Each number is 128 + 24 x the weight over its row's rms, rounded and kept within 0 to 255. Layers, rows and columns count from 0. Numbers have three digits each. The size before them is the row's rms in percent of the matrix's.

# layer 4 MLP gate, 128x64, rms 0.0886, rows 79-112, columns 0-63
104:100141131096105136169107127090123130126141108096117143086134119133081144123144114158113086124169118128113111110141160086150129148129146166152130146111155140122101135207131140097122156098108150
098:115114117155146167139095130159138115131112153105138088153155126151095107088094119117125125107135136135142099151099160140134172132111084128162129157096155094132109095130105130134137053148125150
100:145123108138136065155130112145136118120124120137117110116125138114096118105153131194155135127085121148143146072096140139090102148109157137107128153131155165155132133112133128196099140124161130
119:118118123140126116147136118093137103119121123113114136126163086125086139108145157124121155167094112116152118146137113109148138156147185138092132094123062133162094135129083166168114105145154114
100:150083114162142078150124151135109140143140162133146142127154156115098124125095118075115126111135127104123144136150153141137163115146135168156148090094108112094120130124097138150142157073180129
110:128093149153152178082134162138153100098113117110105151106116102120089124082118133116106145151126168141124156141102083146136127147151126091113106124122166109112087091162132139120132094113113106
103:105124088103098072138151169150116137133117092147118150139151129125113144141092095157123076075143116120144094144132127131123131158135130155120153134100105157115148171164136111139166147138088141
098:175139129132151147118089115098118099119143158135126161095128141147117167142113130132155107156162079117108093120117140170094094131117109143146144091121127116145138137178176100119086138117095115
099:169123092152132116112128099101120127141143175141107150133125152120137117146158154170107165152125140130102131107155146088167107129116106139146128133153148139080123125126183135181092095164138149
091:094059133152134118127135123122142157134120105142179173137125158165129153160104140157101069112142121108154139143122156141119113105122160140152134128127148105127093117181169105119128114144125117
106:132158136131117092126124126114122168166102084134111101138128129099172156143162126119125105122123069100107156158139154137113091137128147146140159074101143152121113128143150154141140189150137109
095:155123168133101153164073143123137125074150140182093153099146138180114128165153084131123119143129145107121150148132130122163109106143127154104148088144130156125166144111127129140137117136097134
096:168137149129131100132105111134109148123084149116140105147165156185145107159111179134130154130156117123120135179148091131120086134101113122159141122124143176145128119148145118146108092130078109
098:138167129158135136143128115134131108097175159137133122115110137168129108107129186139108134144087126138091122139088143115151132107130153135154135136168180153120134159178158089128137127089088133
093:129133171086130117118138148075166111096128108097143155139111156126192138150131150168134108101139125113095110144132126123117121144150095129159118156101150160139111132165131095118121139135069103
104:114134101160115112110143126171162099130137062107108095150096106149103104116104102123142121139100131148121146089135128136141131137162160170129101105135144091084142087108160144123133106088135146
086:129115123133170133128119166102085154112113118142150131094150110115082126132104138129104115112129144148148102153099087134103162121146123153101125133148104128104129077098065166134117152098161166
106:139135150130147108106121048083101142118127127138124130144093095146142137154113176162127130107129150140104110156101090138126101143126119133150092109126152106149141099133133168154097095082109140
112:125094147149147119122120141105151159158148175108153181130111124115144111185084142126128120148136136139108145097119103122154108138147085146147114107128141099105125070112178133141097157152148131
108:150140140171102135155133131112114127101161146119101160127102129169139114146099152134127088137093136127126145084125133099167122148149118195110112095092117066122116116127131127099119102103163141
101:092126131131159121151133065138125105169106120152111115160129142144119126116172105134118131142120121094118143104100108117143115141151126170179131121086111100160076120121106152163086126134128084
103:158115126113168161128114130116139102154139149100149102131119129144135167092141139101152162186106090130084155144128087114097115119134092119156159105143133153115114121172126131092086121133129162
109:082112072145123152131120127107112140108105084133102157146137110121109110106139151097138165119073165142140142088139141125123172131149175135122110126111075092116119115150117118124150119090146118
092:104139124170039142115139134147150103099111121140152144158137142115146100129073154135087119150143142131164146101114138141145100103139121110153085134097112085117120122137151131150104128145102119
108:119115124160174162127115132155101111095151143107131128079109146137119164103159137138163155121084116152106191138136143119099114161102083148119140143143144124125153157118111126142117127069139143
100:161148130155132100098100178129105125147111121148132171123160136132127169127142183123139123146127121167122137131112131107117107132135133183100152100090119058132082133151117139155100125118129107
088:123116134103171213120134114133116099113121127129113121142166156114074096131137118118122121109151136103130124150096113166147147162105148101192128130156127138143120144119105164117127087124115107
106:094158106145128102164132127145110141126138132170172142118127124074128126143091117169131121138166129128180164123155173127167123121133141135163122108120135118119146112129143180184116103153110110
101:139165104158116074109157130157106171158152073155126118098135135112119112131123118128131102152153130116115069147120157148120106098116103091088145137147104154128120119117097124162119108120093152
091:149116105172136089144119185128107131133098151142146159127144127075147142179078149104099119096135134130107113145143190106134148147111089131094126123090106131111106141135131135127151116113116114
093:103148099127144158112135123159143154130164110137136136097113146096154151108168154142123096112116115118126091141089140098141074128115127116156151155076139144136180111166155134102121085124104108
099:129112134136095154099129114088101112150122109129160159127119144109118136166118144126135161145074146125090129123129116116130098137094056125164105115155139118113104124106095139133075136099180129
099:160131165107192108183146156157130112107140170120116148144128123152112141121127103140104127125162151146111089174140111138138123150126155144133126105159153103134122128145145164095146097090082126
101:138108141150166107155118179146103137110138095110134144109166066110116114134131152118175131111116098152154102154109143150087130110101114125069155155129112144121099119138102096148128165126133122
# layer 4 MLP up, 128x64, rms 0.0876, rows 79-111, columns 0-63
100:130168133128112087167158066121128135158123152156145144130119119147139138144100120128092118125140169118122143161158117141124137136133121141095089103156122100125159072075120165148111128090152123
089:129150139087153173127120098145134101112125168120141126140145151171137128125106156138138126111132130129118090152106132148163154163136133131152138106177151081142146121154105171100154058143108133
107:116124081134068154144111146145118125145135117148120162122154098096143159105137110088112108125144143145131105126124188144091138108121135139135129117112055097126100106087132130104131105107140097
114:138140174154089167115137148128162125137089128087127104169129089111097107149125142151115153158139112166116100115127081144116126153079108097101109132172131130125129126148159099098115103124123112
120:116158190140153137117126154111126085116143180144169145150101118119100115137110088146106157109139109161139092127117103100127143125099131103084131167138138156139149141139121107148166119162109162
101:100156174148108151124138094093129063085122172128158104148124157141117136151141132131132102111144149138148141109136154107157113140107158092137141121132088131180152141117129160112151104113129089
082:117123123118152174126135140095141088125115102137144137095141154104146200086139157094137157151139150158146095185142166137135138150102135134148123150126133141117148116119127128094109168166104131
087:103130137150117110152152137126152097125127072128089152127104089080141135109141157160127118123108094142175158090134154121135115165133165122093147156118145135114101151089138121164142147106166142
082:137084170160154090141141170128136093156129150139123113151106121126118158126172109130129133151083129129100142146174123112074110078153137191129129136127127133146120147115099112128118148108136100
100:131123109146133144091131119124092107073157148085131126095073157123159119168132126172093108125160109118140135131103137136130139136094102130149092147154152119132153149143153103129107076118123167
108:125100092114126141096152109132146152114139145158125146123104148143091116151138110112111151143128187116136117104152119116133125114127081131125156185142069157107145092123078158136123145151155090
100:167139096133133127184130099130095114170143111128143091127159125119087167149133103133127155157119120099117180137100092131110112144129134131100138094114139122165120127108101158123093151168173131
086:143138171140146116101129123153114120112127160124120129151185139159149090156087163124102136139170120091134097191126135138142110121133099104147142139129129146131115123159137102141105062137091121
086:122109150100105149130124111125102163126107114112098092114097111132115153123162096146152183146116137133116138112141125133106153100149140108107121099126136139099158092092105137140163146130193190
093:098127091144153127123147144132118126135125104100146164145114098120083148130101154121153117175103074164142146102107147095115142126131145151083146125119099130137092110153151133161162157109179105
116:160154119144125126131129149135142138163123111155151130115113144134151132141090084123151159125143152124087128150201149100114086095120103098122152132090176157113155113129170152107136123117113159
115:168130105130112147123150101130146186145129153117110156156120166122137133130151131140119130152104108082133121096102144063187159121122130155155134160125158164122119171143148114161142111113132134
093:113145133156127094164122173144104127146127118155129164151136126113128155118128113111170081145131125138124164124147141084096119088134156169074119105091155134122119123098151121104134153138169171
112:158126112144125077139163123108102162149137110148133121120122113139147123126118112178111133130117122126127147110116119160170088110167148133163092123131171078126111133164129122147075160174150155
107:087150122114091118110123084163143118131110138112173125147147141130091162093152095117112144159118115116145157131108112109126138110116129084113134145114132172105106105164158098131159098103077159
110:134088151153138122134132182134159074130138089124173098141156114096110104143135096057125122131103112134127167125135142111141130117105135150081109128125130102127126137111136129140154163141173103
113:108121179136129118128143087125146115086152132142131112111079081080099148122128122140115107130160127131141136087099094095134116122125184149094153142164138117138132143158124146166119118133178140
122:127176139114128120151136131131116110089112130121090146148077155118128143148099125131122175137102131113127089135174139132145151177104179161107156148182135101127154138155137120141143105164107140
084:157124148114178118161127128144094181130146167113132099094128067151136145107155120122138172157123114118121094144161118148134113145112138151090156097174145126133109130148118153154132122119172137
123:146140113125113123103106100109138110195120106172135113139138093100095130162133080138150177136148118098132081102152126145136081122113105108084133144116131106120126107133127125135095139181129134
125:091102112163136156122101144162126157145124149114100134090127129105114105118166112123135074104120126123192146108097191133128159116130120104137089176129121152135103123097123114155135132114155128
096:120057123107126125153137093113107146130122166112156128135127093117135179136143142107103094098132145143127142149088106151102138130158161097130132134100093136142147148081100139125113099090137084
090:126143153150115146145152126145153087100134099134121087143101137106127102132113109140146152141155123089124146111153159155173080110091132113163133135139148153141144156151150150099153093188095116
095:143119187132108165109137095145133114121117142134122133150151132133106116115147134120117141104135125106163082132105148127150153152116125115151135144201103125140104156124116129080132044105108126
093:164154118136135136092135117092105100147118159148145161153110117154155147137129152120131139192094085139114154125178098144071113138142122134134111113125155137134137115157156125103112110077116155
095:114121097115105133194122106178137095128083122132101131102133120123112193087123130095151140121100157151144173133122154120114145138137176132097117143086108096136104119112129156130123115117129127
126:132137145108099093137111093125109158152177107112133076078117126079113135139138101115125105117132138129127119160114118149075113133129076079125143133115127170103145128129098130096107136151107161
092:150142142136118110085154095089107110124114125096122129133082125152134095157141139136112135141170089109120118146114126111157119136149117129150089120141174141129141114169152157111140097103047134
# layer 4 MLP down (transposed), 128x64, rms 0.0876, rows 79-111, columns 0-63
094:146206136109128122089174104149126127122133150162084112129128123117069142122114131114102118149126144147114124108155142115156119107115143190131128108188104137132099114142135141100116140117149111
095:125142112120115120113187117130111145095148123153106149118110141110165143151142145117096124130143118136140152103149116098124112101125129117111148110194088173142130158096140120112110190083115087
109:142126104132095129164099104141129107093130128169096158100145115086125169109130133119119124141105133119122078129117167144068110132121131111169112121132066122135103115086179134130138101127144123
118:118152140164127134153140142136149156116094091085103132140146105136102115196146136151148159157162136150099137119125094114126125147098117113131098168197126118139116138161133095102115132104126105
119:082163168141129136136125152116140083125150149162175150151100108138114143125124107149112128110139109153108143092100120134121137119126126106096117159184126142136149129147131124138172094183099176
105:133159148117097112144146096097111131126147145138150081094116127146179134185130140093156149159141084123142120150137155086130145104100142156151127151128094125169146172125100151140108148122134142
093:136106121110135098157094113150070110150116131112110162169135119155115117138104103158121116086118092084114138097102122125151111137146134094101142128123139152101111165127155192163163135142126129
096:131163176146114102127100102120114122108111162144157143123143145145133192120132116110149169146135099146135099068121159174132129159091145092144136115093133114176140152122126118126127138112103105
097:124137112102161102143128122125111138121126145155130137131144170126131130161163139126120148160136133130104124101122137064164141152112148101116123136107163153073090129101144118170096068144163163
102:159202125095120117130139152133111081097133170107078083134124106103140090091144139127135134104144105127134125098108099102153139139149122107139104134116128154113167151095101141122118135102101122
107:097115103135131103102138141095151146109159149152110135118101129155093127185126129135140128156119156116117123139150100109127132124128093142116157188133080158126155087122105157122106121175156082
111:173132141125090163155084143112120123077129127179083127084171139179101133137154070124123130146124153091108171134121122117148113132127113143114117101139118156121155127137103129128118130130112112
092:124147119129111154127144142130179099104181106160152166107083107081132154101128093128117095139096152102127118102123157111103160132146141126086122112150134077122124149144109130102147155103139146
087:120154118156139108147126135140134094116170153143140119128109111135156118108116181116064102135100119148103129114094135115155140084124165148130127179179150133115111157134135098107143150099086119
087:155143179108115136138142156106176104093135125085110137141135147127182136100156108150144133074138165097118124148141131162135132136128096139147109156095153137114132128135064119122112135137087134
113:137138106167135126107156145138154125194095094115129160124152161119147154120091118114136144115134136129125088111139110134131136138160119092114137108101212143125164105115168159116142115115114133
108:175143136123118151124153104157157138153143150121119164170133139122166137104137138116133117162148114121120112100120141078195149117110123141160148179142166151131120174135132082140148101130130110
100:101127139157132093130111101100089162117103111132110134151084107124102136152133180123135130115127139134121125142108113103087112147078132138147094118094145090152128102148142191154122127092111168
105:135132132120123092140149105105127160125128176112165142141096165135125115167083139144143148132111156110132163100094128196148096121171136137166128109153121154117117113151150126105092132146172130
117:091137138146128127124095115141107105169096140107157112155131153117111178118144097142115160131101114151142143134106104104121125104135157079157154091149131178122116096193154130156141127119132155
103:102117151131154124171168126137136116147147145149157123192126122113100096145154092098132132151081117117112181114152123141148140082136147176132135119110131130151083128106086108141121135146139107
104:116129163106117124128143071124141119097137146128148089119067089084136111100111128124106086107126122144123137089119146076136075131161156126124168112144112125143132176149109129124118131136156130
115:129157132126118132143133107153097116118119127104118179122054188131107136193113124101129144124129144098140093126169139175155152124122147120113151171147128120131137129132114112153118109146096103
087:112133108155064145105126147137138097116137122142140155157141145095153114127067155134112111150138130114151183126126102119118118104152138087159074094110108088117139113108100117111120139148095138
119:153103112133135162105099113111102135159126137170124142110152097103114129118156114140182164142135109077120096126160121138138083125083099136098137176098145075140149115124112145116099143134140130
107:113114140159131164116076141156092164148110162155098126133115115132120097116186126134119091091103143127171133109121170153111134129142110109140097177148119157126086130116127104115103126109158111
091:171154149143144145141137163126122105126108128148109130112146145120182111138081126131158145103127158106152108103122130082205141106116102161114139126129114118097085090160142125101112108124125149
096:173096148113107135111126128143144114119122064118051138124155137169129108129122127146124126108095127139113090123116135157095127117116109131103100146119137101153090159143141082088132163101127142
098:146105152109116145180084136109169111126081158122123145132132098116128118132141143152111164091117127136166157113153117105114128168143126136162136127070173110139122144148155147158144175137155124
085:143126107154117091113137143113110112145100107143141157091117122133143137204088138077121174134088099167118086124164159137119148159120134123103104114113132122104132141157146137127122146102094129
099:118145099146145145091118135112124183130160096108149136128140163099143139102143160156080118142123128093130100144077124114124106121124144111141161141089150129133199134143134133138150079122122095
111:116118143114090114131151071121105132135182105100126099078115128084094113185123096127137111120121137125131138168138115157087111132145085078131140140146120149095126135114110143109110110126108147
096:085138095125089169075112095091106146145124113154149109095133133095163093123127148089136146111127103095150145109128145101093134104126108137129153171125088116118139114128117114145092150151152102